config.toml
n_layer = 13
d_model = 64
n_head = 2
n_kv_head = 2
head_dim = 32
d_mlp = 128
vocab_size = 2048
activation = "swiglu"
norm = "rmsnorm"
norm_place = "pre"
norm_eps = 1e-05
positions = "rope"
rope_base = 56900.0
rope_fraction = 1.0
qk_norm = false
attn_scale = 0.177
bias = "none"
tie_embeddings = false
parallel_block = false
extras = ["capped logits"]
init = "normal"
init_std_qkv = 0.0734
init_std_o = 0.0
init_std_up = 0.0734
init_std_down = 0.0
optimizer = "soap_variant"
lr = 0.0091
lr_mult_up = 1.41
beta1 = 0.95
beta2 = 0.95
lr_head = 0.0156
grad_clip = 1.0
warmup_steps = 200
schedule = "wsd"
decay_fraction = 0.562
decay_shape = "sqrt"
final_lr_fraction = 0.0
batch_tokens = 32768
seq_len = 512
doc_mask = true
train_tokens = 93660000
steps = 2859
dataset = "wikipedia_en"
Each number is 500 + 25 x the weight over its row's rms, rounded and kept within 0 to 999. Layers, rows and columns count from 0. Numbers have three digits each. The size before them is the row's rms in percent of the matrix's.

# layer 3 attention value, 64x64, rms 0.209, rows 36-63, columns 0-63
110:508466518497523498460530518525480521507524531539476533513484533512538494463443499503500486519454476535495502514534519542488488530473471483504506467503510484522524501524499507550539515488500549
101:494560516487524522506517557494483471472518554498517513534474479498505526497483516526497511507469514529534511558513566487481481479484498492470475471522531522495491488503500475504493518535524465
115:512489434525490480453489478487486509491507484554510469550487475449477465528524505483516507468546494528484531481516497493511441486497485506492483473507483494493504517523504490548478512499466523
101:493487490502489474458521521531527456496491496532539500519497462538460480500541474494474499493475462499498447458562473523488554538492498513505508532527495526503490513489510488501462513512482491
109:487468498524541508520486485526509526522518503480453495521485503492463526490509552531505558523511536534461505491495485458500504511549494472512519495569507496479491532521521503492466524505479523
117:501506504501516496497473507475503495504452494479504485490508488486492520532516475534514495489516537498483522503503493467533474497527457494511482497463456492459510478494502445560457543520473572
097:465521480478454480510483524508492483489482511509513535500510455468519478510488544509452502548541475517504508457480452508517504519526523507561513496511487484551513528486501476473510478511504462
117:469529505444516519471489477528456464517502540482493496531475510512525495494498521552485529532514523530486447526544513471453529497497511524532489502513486469507485498485509474506499554510500490
097:519494496492518422505507483498476506492515479521527511522488520512533487501509449514493528463460516497503499489506484464538475458496510453519515515534540535515513465453518502539481476530494526
119:517483476484499501494485467521509496448519530461479511476534528469534510475484456485500554493504523550458476505540468534526503520477469466498479522487481514516491526471467475517524504469499503
110:472521517521528482538487511519501482500505551508474484524495518478469495509511500541485466498543516501516515479469521450529454460480520523549485491499481504489560445541489510491502487510501491
115:535507516492459498472465495499517490505450498472487498512472452493495494529541497481524522488509487484524539516549499513486475489513510487513491479551505454462432498498510531480497462475537487
111:565490510557499471479529520496510543547495490479498501461521464520506515501529520506484466518453492518501502475506456480485505495525510490485527461489514485526503559474505515528489510492476542
123:520492511479512506470528460510472485505536479515489493478560449498494457541489506503490484518513526519480514488464508494462486513500470480558511465512498532447533502457533522475475493500502502
118:489481537514520547495475508481521543484510506506480523478517509476508499502465528507483496514542454509490548528509544484474494501502475514523515516476481482506499503493474458516470535411494477
115:489490507483466484518495497480504532478507532498525489528470466479560486522456524491518509520519466475466513471513505472550544500483481543486520496505537464464493518503487478485454495540467506
117:441521522516503500479507529470535467518516534527513509499483525492516511516508495485506493468525531547496490549474552482512492493522529545479497490519476518514506518500463531481501544451529465
114:480540506476491494488486505467520500472509496492460504511482481490497487492448476523509579527497544506523515476493501495460483504504495495503510484563550497465485466499499462494451455501490503
112:486516529523524527472469553443496517511479467523507512495530496489524512519501532485482506492509517486497470535484541526519550531514462523476514513479476503502448491502534505535527470467476473
103:507519495517474547476510507535487501481524446515511519496517518487518438526541519467505482503477450498519492505511518473447489475543469467486511506501471519503442506468481475506513508492535494
113:516467464504523466468467454518473505516516479540513515533473525519519520506535496494513515465538484513491499531549502520523504482495519512500483524516547488518450467471488485485447522462502485
122:489492495467480522474477491509505482454512496475523527485491517480496516504502486538522497459506522512498459543485520544471491471500510469484432543493531498507525554523498467511478535533500462
103:522545486520522476490472513487440472483484505468489517504488489545541513511523508539514476522508495532497511523481492505491561479495506519498472508487490529540501424478498467468490481477504529
118:489523513502534482510548490458510501478515538500520498513573502447484486461477504495479491491526525496511476525486517463473465513482546511513457489463522479503482497502521507511500534528454472
113:519471486510501491497456447535517493524482537458440504507479504547500499484465508503526506520517518499478512452519509511521509478514498482481519472523510471495532463478484546455514513471476536
114:527461489477486491516483501491465516502477467483477457477509509531472461514506497513479496544530457461452498482481482525451512536509527508557520523508543463496489498467503497504522517470505489
109:492476462507485468498485488474520490481533450534514476533507474449486489546513496458502481501486565503520500491503522504514496487537481518475472480472533488499449450484498504529484493530475493
106:496505526527470497478490509473499472492494456549464519517498466494509472490545511479503476471526513500499508496458485516513530485506463472483519515528451494476543522489580520461502496485509523
# layer 3 attention output (transposed), 64x64, rms 0.178, rows 36-63, columns 0-63
118:535492482522541488519476496527489495494496515516456513507455516496512470480497474504502502498508498491483469510485505507520465493498455417462502503468522506508532458542526510487541523524457464
104:524452522482524460485485546506516514504499510480471528497465462497461538511548543488549508518499535522490494498468475464494454480480489507472522490483485514485540512516516508483488500482547474
126:511498460524463522519529580492470517506506490518469525539508526496529504489499509526487461498496446488462507502530477488479493461501498520502473525503499538504524456506532459467509510498524477
114:482511488492505476489535507501501454488511479491528513455484496533529527520491478486483479479502523534483466482507568493490502498507464472524460520496505563490468487522524517540461500443494480
109:496537500528538544535502516543489527496492473525488478505510476484443464488514532490492503485555502490497505511504507486513453500536506515519528520513487508481494492448486514474493518438546531
121:496467476493474526527494543523515486466502513524481468489498539474485495506528505508486482512485506461516559487523476514433521470489475496494455486504499481454513473471486497500462532453510527
107:475523485521498486480445478451468467532498471502508502432542462481531493550522492536480488493527488491482493544509496490477459484514485522495504501489488477519485473462509514518501473489478463
111:519488473475513504449448505542513503512506494502483520471486492496483450491521486483505492467503497521532439541505488464474505516518486481519525460505517523497473485491520544485448511485557509
092:508461485516496483485552483507531510440449519481523490536507496499456528526506466488463476514513498504475497535487495526487487453523516499490497538523529492505515459460469502533484528524483470
128:439479502509533497479513468526461487504532480496483525499489540520503467471470505492502539517482462512458494525497509485448515490529479512513502520478479451498515491467512515549526559495499497
106:444520497463472517503502521497502505561510556487501510476538481448467510471534501519494516509508497491495492511484508512501496488521518508426513504508482545482485515518472469510442507519475514
119:466497493492499516508504531503522520487515511458505467500479441561543457507523495486513482500490519480506492507530525524522540478504496530531474480516461491485570524498501529491530482533531515
118:544494512551481490493481511511493499479478465529501500508492491490506455476504494457441518498499501529504504486531482530549466472499459453497447460480468498497492522462480467481504487481484524
137:491486511457506502489515515496516496496492499542479531501571493500505510543539499455455514474479460493502472486494518451501500504513515488493504513524496485478504479527471503425525542470471519
120:482472506505496492488450544512483487503538489463483493511492518477477496496523517530512515501522451443516487464527493494512530516499454469490514547463482469521489519535445517494536472475498485
124:489514507525500507504505544495495534482485483496479466462546480486447535499465502507545504513470493497497512502517503512481513468491497453517477475513530443484464434529514513518508455507524482
115:472465476483481503482531456534470457541506507497485484530471489462490505530499527490483477489496513508518522508539461503488496481495485515496540518514476531454476525558516516485528442515524499
116:486499506479491479523522485505520529493461503481501514487456470470473450516505507531518509466496537472519477475478521474506488507483516554517472551522513468473522445493463518498527530484533470
115:491502493479532493513455500496502535494510502543523504556452525475506507516504498515513535523500498527494500529537521510521529497439446542536537524536492476497485503507504508491465466474470480
097:545472517520544444443468526466501505511520505444492481521521502497510518475526464493490496470494497498475538475522493457510519505525447511506497502544525516530494532477496517490531501502485488
104:499479482461508503500567513565527532503517489492502506510493457515503521483487490536492440526523455507468502515505520498489509510532489458557488526504542492537509523505495520491509466517514507
126:490452499488558532502517462474499528474471470484496544495538508542500497498538513486510501509509521517475473446509455524480498525523467532491485482494505493518483501531505481537507483518559492
105:520492457435505476505516479524496533493540517502510498449464475527508499489520488539499533533537480533488512510522502473437504508477503512446493493504507468495471521469481460477487492504493518
124:475477505500513498475488486484479478518456526491500551557501518503438457535516528522507538539473479494514505487470511482524488490508514497509475441465508548495482489516486489466470477490514497
125:473543518456470459537505518562500496501470493504486484468480492491486467513483486489490506473494458494502514496513475532556499522532529444498511488520467473506501515491538478504508554492500531
122:528484467481485531499486521504473480490519448503557468508517469536498496527483444519473544481490480465517516477458550480501481556519497501520523472505484457529498491510490496513485495506514505
113:491499464512484473512527516489513536522521482500474535504498537495498506528538514499476466514454499491501537550451545523549511504456505511509491510554517510517456481493508499480539509510539516
104:504509475502493487498498495500500547513498490485459454536507524521527524538534476472495499481531495491488463490539476501510490495506546542523480483521517471458475504525521482501477483450427521
# layer 3 MLP gate, 128x64, rms 0.395, rows 0-52, columns 0-63
093:516463528480538512463485530493466522502502520487471525551513456466493434520525544494464565478489483491493527461518504528494484488538499506505497520521491500495533487515511498516509511475517486
095:527526500533521508451517511487477503481571475492539520489486498542536473438468539551517473485482522487527498488518496513520474493522487462521510468501488505517510521518489497487476490479520526
110:523507506497473538487549498487468522454464522541535481489480516494494471490485509517510501506494499525473538499496552471446514472528516489500496443497478520469518495482481482478474550493516540
113:509501497485518494500502513517523541475529522478475487459443464518465521469514523494487509495501520504491444523462480497489481517528501496501500537441531525469494506522459562493477486478507529
089:491448522485513492489535500519443493489519484476457517555535539508500485512523488451507495514497467499494489507523503437536511520487487488525475517482549496484500494552508494501495487473505456
104:486458512485443489492485461527482515506480480513467523507521524496468513511478520483500509538493468533503475488531472511511484522485526482540487511476568505516495493504507493472520534523450439
099:476467462517489492523560465499469515468501519528501466466525519533523514504470434499469505513512516503533505509544496468483533481491445506535481534497495518508473526488471532498502505494498491
105:490496516498481463509501566471519501489569498467464462530541477502529508493481502540540485538475492500507498517523515529471517489501534513523507471524490488532504504500469541487538497523518480
095:496527497557460452501489483510490483523527504454472466487482535524530506517461488453509505476490518485491506505508499469477573482475539498494535466518518471499489488536496474516473490485489505
105:495524535500466519512495506490488444500482508545479487491531541502506496532530495486486489469501480534501523525552504528496483490480513460495525484461539486478448485512520476562463500488522477
099:493483490506480464491533537506493577500534517493467491494500474521471525469518518500491486482476498494508509537485476481516540514515465501516536530493504521497520569553492500501501484442497515
107:526513511570489486508553508482517491471518462516441479509483506498543477509517497475487510495457530553525500496519504481471549531484507494513488481490471497506520527525492535503512473474538487
092:507512506534516487487524520521521486503526480460488481482473490531487502505498538516538486488470535526452506500492470497491499489556406536518532517505532532492505478494517519472500461493495500
102:502510489519515501515506531524508528493529489511512537457458461494506445502472519494522503546514499502460496478497540498459490513542489538465507462488470524498523489529494518478528522465549466
099:536496510537492497485473488468445538469504506468497487454465481488535543504539501510485469497466482507503530515490504499499482508470475434502524528521537533512471508515512528526511475482470476
079:551478485485488520477500473503463517482537509491484485488493482497454490516483514515508519544496522460516509479532459485510505552558546509510479496539518479480517507458459521479501526499491541
082:507505474505530497480503523490487528505543456491546488487532470556496506508590491516501547496513478498528525490495479536493493489515475520503518509491487466529505511507534512488531474528541492
098:495520522526505451428481494511489496492476515471541454514504480479502488527496516497515519482502495466501469497506545482522463509500461482503529462526467457520545531529504490448508505497485506
111:470529515524480520488553494484438507527470480509484479451456514523472481524445499495504506483500444519510485506511473463494495507520548495534507494491530494486489480508535474529517505519507466
110:487510526515507547504530490567456479520454477507486488501509531528523461482520496542498508495502553522480465540507510499520513494496504525510501497469484498496494484531465506472531553458523496
105:536500503461457489459506509483471468514498475464500498494541524528503534494504505529514518497478477485463534537529484522503491464501466439504512494505465539482463477537527512502477464500533489
112:525496457499489493470536516511473502479525509479500522526492512533573534485476505502493478488496491527460527518552537489458501534495496475510482444483521514506481518475469459499483508465476487
109:481550499501461468465529490470497501502524509441536465490506523480499519503477505499499547534486548481506515522483477511482506468482496479517487508544515480494464520471498451480451543501501510
108:543502507533502496564505488520495507488434534525528501533477516477504509510483526508482545489536522500545480503505513487486448494455509487478490499477504508494505501507504487477482560523449512
093:495491446492500526501575511539486475539515511524520482537504486537486480457518471550497468506492488455523503523489489503521489502537548487505518532496498479521507515504489523484530457512501524
117:529494494506476504508486522477509517484494488455514513522511454523522490510486468478458466487499494554507535516464535518516491460477523478478482538519485577493452491477504506481503457480511496
101:468537499472486501534581497503551511557520487489504520483526470523512500471459487500471485528496534544526506502492485497484479495525512500499507485534467502530547474494490504528529498492490474
095:517496467482476492533481518477490479519495499476494515460492522560529502579497483488532472499446492543486472489490495521484503485511505510513534509439518499490466501519506491522467484542481506
087:511508498549509496490491528456485485531486490532513505525514516519531499496542505522515524505485528515453504531482525480495504516466488540492518546573503489504526521508509449532525519488474452
099:471512458497495533520516521481485507466526497500509513482528555505502476484496535475472511480487498464495504482544431492504494485515526507474447533513503467473523464506465476485533506490543530
085:574471466514486517468510472506507503534493515529489517489511502479507530481473490482475479448528512495482494512495467482499537494523548504462497549513488538472528471513514491547507523505459489
093:474486493513494479465464492509502528493507480497487441500533452510489502503494510518521485471499500497475446506493513478528426522498500545515535523518500515492507509516451510552520492475503553
100:491517535484485467481477520502535492487474498517493527468468501522524506478514574476531482547529496505525493486480478438488506456503463551534504510496472498488513502493527493479511468510534526
096:470516495481508515475481538478503485463469447470500469507454489545513477469476521527499528516480509499474530486530515506525494490475501451514496480513452480461508506536488519533518553479498524
103:508493516517487516521492510517470520478484487511486481481498467509477487494502445524507519548526519515549475495513477482562458474468519483477500489486442545528478507531518540462504482476520515
100:475500532519453476485515532502504481517506516512498506507501537540518446505525492527524479530533512496483526511491499486447529442493520488502448467497439515505497515488535527499504535483529511
093:467527513465439497552502508484531517481526517494495531485469479471480483514492476483482554456521495489556509508518489510511449523468505508453516533504519508461487499507477496490496516498494540
099:514498533539525539507504506570531494463488482539513522468512493497499485501512477490508501508535486531483444501510529483518498499497483476482528533496477505499469482508531430499460517513504548
105:473501486504457446572527554522462503536487498470485512482481512481532465510491502505524478499525525468504520506524531523500510474498511487484485487495526506448493482487528508535500494489557493
115:480538510513481472526517500494519488460499476507486463504599475482512478530489438504489508517505490483494499521526494493490475511514529503504512526505524433500514471464528502500525495511496539
109:531496505548477528545498514487509506478555495488519522513453509532516472472479486483475492509490502471452511502477482528444515462502508469501478507489544468495483455483521481541491519469488515
098:534502475530526499501490495495514528500514505516489524523537499564550530478491517474511499469497532498524524500491509527493496446521530520507463466514521566501459484526525499492489496475473455
110:478527507529493524485514511509520497541475555508428481531507500528503512516506517491488494508484490534460488530486483500515498450502509457472480499517554514492476484541498478471517441521483490
100:492520488542515495489468503502545493505509448516511513481532497521513503484491488512493475446450515539480438498463550508503545527504483510515496507495488479537539517520486512452523512519480479
092:477495473476497450498500509508514481466518500467506515464476502484441510506443491479547513493487524505525531488512494516516489483540472506523501510491504493498550470570509544520469482467521508
107:468500525513494460478468508481472506539532530477444458483499530512515515496520512511500504488461526498480481521471486515486493497492444419454489521463511486482486493503491521509487493474515471
093:546472527505499449508505502470522551515515516469512467503473483518479515482462507507483504500503515480519526489535521489571534478525514519500484518507531507508486489501488465495508473551484437
102:539465495484539520498503487491446489513481546518472522493517494488471503464472488481500528490522442499501523462506450509458493506517528438480516514492508467488484461495523469500485516526506530
093:505501485543503473502525516477497506502512549512457515483539522499496537475529531507511501440491449496480531495498471549497509459450551467475491532501507490518526476482522496509508523473510492
096:530522503481464542475513526479488499508467505544512520558491522505526473515481537476473514497485464463508516492518465495457517510529516505474534491455518469464502476535487520511545529495518496
089:525521472529512424502521512519483541526501502457462517506485485481493529498505473504506539460525518492469470479509499516536476485544491458510476466507505543481499490483492508497499557485473512
097:460458506492489508506498486544502536502532491533477506478513500461496539510459555504517518502466490537546502513524481537471534507500524511493469481521511509482452494484508468538471518454508500
090:503523510490463514494468542521531506491514510512463446483491499502482450484498544442499478502492492515494538501505441529483515511508495500468469515452467538502522512467492491516542496538510501
# layer 3 MLP up, 128x64, rms 0.349, rows 0-52, columns 0-63
094:502528485502486537497507480488526497465479501495530474456497545536529535523526490508526461537534512545496501499500523503462510481508486546467517499476505536465480492520499522495433482527522522
102:467459511536490467506505504497513454489520506550479484492531513506485512493485505478460454488494524576489491526442531518495495499493501491502483477545450515489477496510509453518479475501506493
095:479509461501469539496506511515501512495476497509554525513531507467517475494516473490490486508524510515528550497434542497484467470491496522499472449529532523486485516496500488484466518449541516
106:497478466487498482521466478533523468492499448499525498500488447457474479497480462508525514493532553504524489443496475540464504501501527490494535501510463475461483520489497517475495502451500487
107:496463498485514452465515524532468468506553521464467517503493552532502519531522509519512462515496485518442482500512532484504524463518500472498488475513524491494523497546534516463496527482502494
099:497485462483516423460518480469506495481510519538510517553518460528463505489462490462518506460494533500471515492512525491514487483491470469518484495502513522508544476497481524519499470454506494
100:535517554503536472522508511505509547523498509451470455511459518508495544548509537496559514507491501515491496502465500520504504471492490486514540501525510519474492519504497499530447459488514505
103:507528493491471501534429506488527514483561505521495501494497515467533517514479460507525503521516465508501506514489559493479519532489501498472511463512507491521484474511491563479526490483554480
104:495530486521451458475493505494442496520518489498535529484500531504464495539472522501493528511482480467536533518487517514484551505493501452488505483520462502523484475526483477525505551485504458
097:500500486471448443492482496501509532496497499458499515496461494443490519506484511534507511488513507508528519530506508519509517515509528500454448492518474527562511491489456487466485510513451534
093:467471516549475502517515495477534469507459509516491497520511544518496522481481509470527517516529495517544506510505473561497508460511485521483489503505517539515549500449474526468523541487525482
098:509485490471512515469469476533456502511483523512553449487497481440451507473479469493494522518484488532487511499437454509510503519460490501482519503540484521499503512512473485518511471533506508
107:472509489497519506544513500530493530523524525491514462519509496524472478501464539553519456489495498532516526498473497458489516503521468454523496536528493493496490493521557510471488482504549453
106:459490457465460530475562473465524549523457533509493481509487529484511501491519497468516513520500505465504488493470490502503485481478505488548502522500513499464526558519502482500517467465497490
086:490494485543549559528484500471471508493527530493507497494522486484516467476514479445495502490490454455505521532488491500535489510515522472498487545524515518496456493502512466515489528459470464
081:504499460488473521476488467510461526493503536474511521497508476502495502525519506542502510520489490483511529474571472471506496514563552532500522523519492474524491504469461509470483539485480531
082:506500517444496484477547501508473497507474506489487485459495492469487495495449521458495459498507502492536449446493459508489513468497547525521494499487512512500516507480489507581491508507487482
097:530470504448509525518496507532476534540472524509474484472511502508474460489512492499509501511491517502488486497444444505507447479493540516502488550520458549477468527488510509525507513473487502
097:527473540499481538524502540538530515524533499508481532468547510475482495494513491515493451520511516483479521507495510512568510528477448487483506545496526476500518520454517489512520533496503519
106:469481514479489529495486478535497472502520499491459495510472528484540467528504466484531522555520497517522455475539474492508506500524514522474464483478524463491488493499451430490524504487511499
093:508510536524527507530483490420519497482505500520501470491471528516541548521533491490520513471471480486514511506501506477502477489492546513489456457523552508533498481543496505498498517470517469
096:489478437521468487483500461491492494516467500531464473447511542510478506526487511460499487534506503514518497529495466480538535506473460516470473503514512478477523475526519508485454481469472489
100:515534502474477472522580484486503537544542514510500479516518510476542513529519524544501491482493482478491502515553502524458507505500508508501526524504491531459489493519499512522513486538542470
100:508476488514532534500508470505504478453493487478485484517569515484483485434543538522524488499499473487471517495536490480527472467527507477505498538488496517497501541476473470462504504482527528
093:488455492460473512491536523500440464510514529509523518533488493526480495465469525525499464514438464479518497498485499507547480470490491508459509532540507505527498483461511515466489485501511514
107:523479499533492472508511508448470537556481506535477470530536517507511501502490528544486470485446455484494510469491481454485541499541523506512505510514500533494481502489521475540491494477523494
110:515540488465477485490463483502493496555512513537522529463493491517509495528512505531515500536532500491456490493482459488484505476521494488454502483514526523429464482472511520504514519524474449
109:499460526507528514505503465511501479505504537494490494479503532463524504491473544518508526496536493448557447494552520490525510537519482502537505498467530488509493487530509487525513524472546522
090:489501501461536517463525486499477486482481483510520508489502455502456514526504504522492492482484500477502517484461504495528439497480464451542506479497520478434510514515523526483506445452497494
109:503474520466526480522456535507483480496503487523508495485471459537521449500525523491564468484510526502490500470492479465542499514489500492503502490466488505474500456506490518542441497528517466
096:477517426535485489518519524511517483502509506489463503501518495477494541506459475459522456458475507504491482510513490521478509476524533481495493522508484548462549529521507494508533501495459459
098:522466502471444528495554509501501547518505555495493525499485516507497497477490524480488519499456513430494501478500466525530495462473495530490515494508485511475502497558517467497467481480514503
097:477524476529490495512508518469483487499509496520512513545494514436487503536502490514503536550449500500512535527445486517448504525491484477492472509520522472498514528542479512514502503523521558
101:527497483490501489490496497529519508477441480479497472484510446525506515529497472490506476571514495519462505496539509544513521495523540473535473472489482477459522514498500524556493499508534507
105:485490480503480462520557501527495540540514493515486509457479522504468474486468512534539479520511479482490553545510502530484509506535496496527507541490455500456475487510531496534515501523532489
101:480498454462511479482541526532504487515509498472458446509503507512496512426522491563510496520537500534520532480518518516508493510493497510497509467511484548475466498514538493495518468497479511
097:476506479547555503482494516492491474517475503487472461512498512502483495502505506500493462518493509574428504532498497538486482485506465471535483518481532523497508463491505520523463461526484508
092:469534515498490478464511468452479480552501504488468479503481500499490479511529509522505503515514485505539529502496424463469486490500475481534483528498515468460515453533513492543509538502514493
102:528455494533507518519516494508519516482479519485530470493494531481462543516500531473530510536496466480464471498528447509533522512517503500489497477447468547458493502542523503492481472510476504
094:503502516486471472496457487482492514459504498548506496514489507451494514503520462473489495517480535529500448492494500512530465509438482506521492475451515502528514454482463483520483495540464530
103:524520511440472499471481446534508493492519513463463510476494519516488507479481511514488517472521510527543478462511460537517508505543488482485472510531518495505509515553462472552489501489481505
112:516499505478517510541476526499501501479497506547427498505543508551509511522538506509503471508508506495478459484533489484504560466478550501489488487484522511488513464539533523487469500503467489
104:493561521506476522498525491520485535511533531504522527553520484496499521472477527528534481496513506479494473507510455532534549492488515500498458495539532520495517483518487509493489435524519528
096:472519477493516492480514516521538525477525491455508497501483490490500540501480522449541503526463526494529482452490500444544527477512490446520520480514494519503547483503528523522479501490483464
099:493493514446467447484543506528512505489500498486521504448496523466505524494529515513497477518480538470460480559509526504463466522514517508478517512559499455514505496536489493481501503483522495
121:517475522467475471495499515495501492510522539486423498492473520531486515484510480513522527561471546504493477471484495495475529486487498498514535475526566514504542492521526496500528512484530515
105:504493470516493486540507507528512546506519550519482515484493489566496479473477491514518543487504529504534487494501508481481462521499538569492492483532506544501530470512541458523488480499500497
098:566493503469504505484503499512522491507500517497509450479418524517510514510544489495538500485523535518519487503468465487503487462486496559493536509482494516535540492510517490482489463518482485
097:515473505475493519507453514503512472469517485490539499547486467504473509504510518437529514489472496490458504499516483562476512503480485493484501456503496535497521554500450502471480479513492542
091:516491503505533485531542503479502545481462501474498510509499505539513504526512510485543470490501527459495544454492538487508480496478529476542464461530504526460528484501521490515540486481456477
091:459499487495488490509513539492464487505498494461480502506487499522536552487533485502507473490476521528494507455528478499508512496427495540461486483509485516518490496535511505449462465471495450
105:545498462493495496544499532472515479506441529505502502512473481530518448486542450497488483517502502480452544473491521493473473468482488491483498496449482519538483506528490506523506465498514507
104:494516473500464528505494524492498478534497524466475473497471536502512501489520488457478499507494496488492610492513474507500482485515497532458512522476496536489477477500507492509515527537485447
# layer 3 MLP down (transposed), 128x64, rms 0.22, rows 0-51, columns 0-63
095:539539450499510476517553526511479478515514541513528476470476489488518534504451517494525482478536494516522471486480521488476501490537481503496495463480544501454453503491471504479537494519484509
099:523544516511504462474498455514542497499509508530504462498505480470519528512503492491534525524494471537485519511539497555517478503499491468509505448513521511486445452500488512502553508481471529
104:474494454462519513468497493465523518439427508520505537508514520482482489518521526511505480471486508559494547493551523491486503518490490527501504458520491541510491486505526498523495482485501507
106:487487532505473532516512523448506481480527553528506460510468521521512514499570523463492508520481446486512536529522500477501504517475490491507472476542491520527502502508508518532491468540517506
098:517471492503497501518542448493508501470477493504497573479475539471466497519502478487489478513534531513503484516484478533516499519463472501482482490550470499506503482514501490543445495511552475
108:511510489513497519486528519503518503501544499494491474527481499482538488462509513466461475488468512437509489509474421472500522466542485502521568507492475474482490499513494485518471470503522496
099:498513528539466481475504526443510439530499473526501525475532474509483464471504529510501461495501498471514498477543506466459460519504514496471460547474530508526522489493499508484506475513491494
106:503489456491500491490549503456480472489507543477483516551486531511520496541498531558477475518492469473519483503538484535477492460470513523500505479503491514513492507501475506462554527504527523
097:451499466489501504494492465518541480521549511462458466491487538506476488478499516487505516472510485506533477524489472484526507518516515538500513521528511458512537497557549475527466479509479512
091:482529501523520506500489515486526530521486493517511417490487490496557498477469467494461534477450468525476497504503483538503503469498520490474493484489495448483535477533503523530510502499487539
090:495505480491470458501496503484545503511506500531486491484485468501521556513498495483475525495531471473437527441467517471494505521487539490525479489488484505449520463506477490504462519546495522
098:488483564527481516545480513517518526521462467480503510485518450526470461484475527524474521528533517497508486524504526506532504480495503494534525527450540480529501529504514472505499500476466530
099:495548481488509526510501484500504496474466509498491567512504505471479525539470487500430464517503510456538472495532491500529528510485538521469460509471494511503487480472521508512511499521529454
101:521495549511493497459522492496490491512516455521504463497531476512499496458514502523504538468508501499531476479511440432481496480505468504520473510500529477528526467501503436503487486524472518
089:513521473481521478518468481463493545461468501459493525489490497487494488453541519526493457509514477466488492559492476510503485536476530497527518500485501512517503544490477518555494510466500458
090:506508449504517516492501440532479504473499491492501480517494527502494488525501480519512447497516496482433516514515441504490525529492516541504515453523484508531454503473485550521502521493532488
086:523523539506496509491483511516510469564490521494533462499477428499533505451462514496523524502526516520468534529502508518528525510533498501486479534505486508452475500513514510525495466461499507
102:521512533483488519490493535542483515529501504509508564482515466449501518493546489502515526501518501545472505488492499509496490525497519519521473554511505496505490504461448477499494493451451544
098:520512506508530532505504461501475479513492497520477439490486474534487525524473540479510547510479490526511530485493540474463476509536521454534462511468479505519489525528529527470508472481523481
110:480491501471499495522509529467493517477465529543496489484490518490462493465528530498481519499531534486515514489451465491461500480489497498516524518539454473465502527476522538491451551533521499
101:493475483493495475518564490513524515497459531474497536511470545495488478512494470492532455535490543520490452532478481489482510553480515524528497516466485495483493512497502513518471447480517495
101:473503500505501499468482490512514511512507517506497481470555471459504503489495560480562488498539495504523466502519446480533505463475498506516508509506487491469463452445516463501503488468496479
101:499523507534533542525480545480505491477490488463527499471499500537476529438509493499522518480479532516484544545488476502488474524492489493491490540531457462498495495497515527456491482467530524
105:531516535486514472503503490495505518486496499530527522514483493543492557566478495503518502520515524461545478501505542525498489511471548490537475457515472480501453498517510535512501500518455505
098:541461508507521500479519481530490508476492502510471537530477509485523474409496482559518516478504534462490537521476457507495502501491534502514532481531491489544486508516479517497486486498516516
102:503508537490563478463502477506499514474487516496492449473464444513495502527531505468492500503453484508506498523471499539523492474460504499524518497490543491478517494465499510521562503462512476
110:529511489499537514502510513520475519530471521485466476522480503493489547461484504482453474484486457498510489534500472486493492526484501539525474459454475547516534554512507490519474461502503529
099:504496487496475460499526468472511537497483472494519507484509516488459463447510519497494476493431533521467528512472487499494498486449496485505471530557455517513470513464475510497508480526505519
091:500494504506496490492512485546483537463483499460516545531517490527472482495527502509515481508445516511473490476495548493474518496453489511517481520515555498477526460487459497515531538522450489
108:496503546518479461508516475506502491538533527459474545520476495517517513512503497528509520537526517502475480525527546516483506520498482518541523520486505572491544532517486475529508511499544488
092:488499415505520497494489452529505518462490518515476475567508491501520504484481495453508476504496560494475456484478509533491479476501506503479524504537500499503512540507521500532478493504477474
088:504482519482490507534498477509486498538496490451547497518502472492542510527510490488510560467536508532507510535528455505459521498509502498510471523449489463490485487476503483494490450516533547
095:515490521490509503484503473499518468482511537492531519474492513463497497552511530465527481499531479577486444484517499506537527473517482505512504536490535503506514484537483514502531547499458481
093:482445509517549485502471465502534481472494505464479538519516540507532493494509495493459482518494507488517538497525506545500531509507475527534500503507480492488501522534556555546509490508466497
106:472541532460537514448477520508502472501488507480522452538475498488542505479483549481475500521473512509495495483507527556458538487536502505526487497519514488508486476470474450491492483508505503
097:468507514520498473485502472484538464500497516487511550516467523509491502487480490453546443516506493473468535544501512472476492510481476505490514525504497514521477494522513497500466544514577514
101:498498549525511528480491516522470485495509476508509432471498484526539447499518502497541531521501481543527504472521518478466531483539514509492474488491500487511512523530494493533518496465462450
095:516511472487464508505527521442446518533473492507485508496508501441489486504481527527483491540520492524529536489526531514482493498529520539537436513498487498460470490516485509487488502491516459
100:488531490460468509519453506519488496460503481514502497554507452553478456514520535485496499505472481504536492491483473514470541488482501531517521555492515462497520465520495490531478494482497527
104:488511492501449551497477540470512481479465495518500519506473482505508486532506459481514534529508472500510560508482524539486475510482511483465514495524469519567494530478477495485461507486475473
109:492493469509487529516549514526513480517488506505527477496433472495484490500489511506488492443441497487544493563502514479514516502520487514515494471487520477483486502469506579520515485501493478
106:513457477530483492520525499510539482550483494478486529468489525484472533537489504492492487482522500490500496520542513513550486524467453538465492527485495493499478478461507508509514486474573481
097:509487487494549514468503459478526457463491514470511470539504500511488512499456507509501508479504471503494499522498499558497497461525483540493554533456542512543496530478512516467512513480515474
092:502482535491487498477493534483483516480464523497486526500521498541519532520483487470476529493467428515492498491479485521507494509483500464535453539528523466511508491511508490516527558478531552
099:513464512499511484496486483439484518492496487510471525539496518471489459495456500469477497466480466483448496479486476491537554491481505524506530473505457510496514505490509537544526518534524535
108:532496510530527530494520439508466491473493504473557518521483488510472497495517502473442482481515492469482509472534489490534485529518492549518482499485471546502492483511534490493470517517539460
101:512530511453531502499547501460544516505504491487494474506457507473498518493486464505523470520532481467466540496518511521489524478507517504457492464531482496473489514452502538475502532510468452
101:554540463502498474488515476478488479499480575529518497492507508498500477527527481518492446516495529522540497476531521471516495487519519493540483531482517505524462507515545497480514539494469517
101:441510531510500526465482549524465487491491478506478555500521494534487557518513480501501492511457528494441494519502479505509462491486534539494500509513487499482493523524538516485469514474520529
093:460503543491510517481540518533529556505487513489511478562500479485521469543500504483464496479451494510486499500506482514511532475548464468526521479492517455486472527480496492523504471511513522
099:502503489519491494511503534574491515490476481506515487485509471504495502469442509410514484523462502527504487501486494502480480483504516480451493508500492475476493535535524488457513498465461493
098:539520531533487529489529512491516474505478507504582460499506490521481445495522479527489477519517531519495479489506542493498469482490509504534490544463511485512527484525513553484533492518491480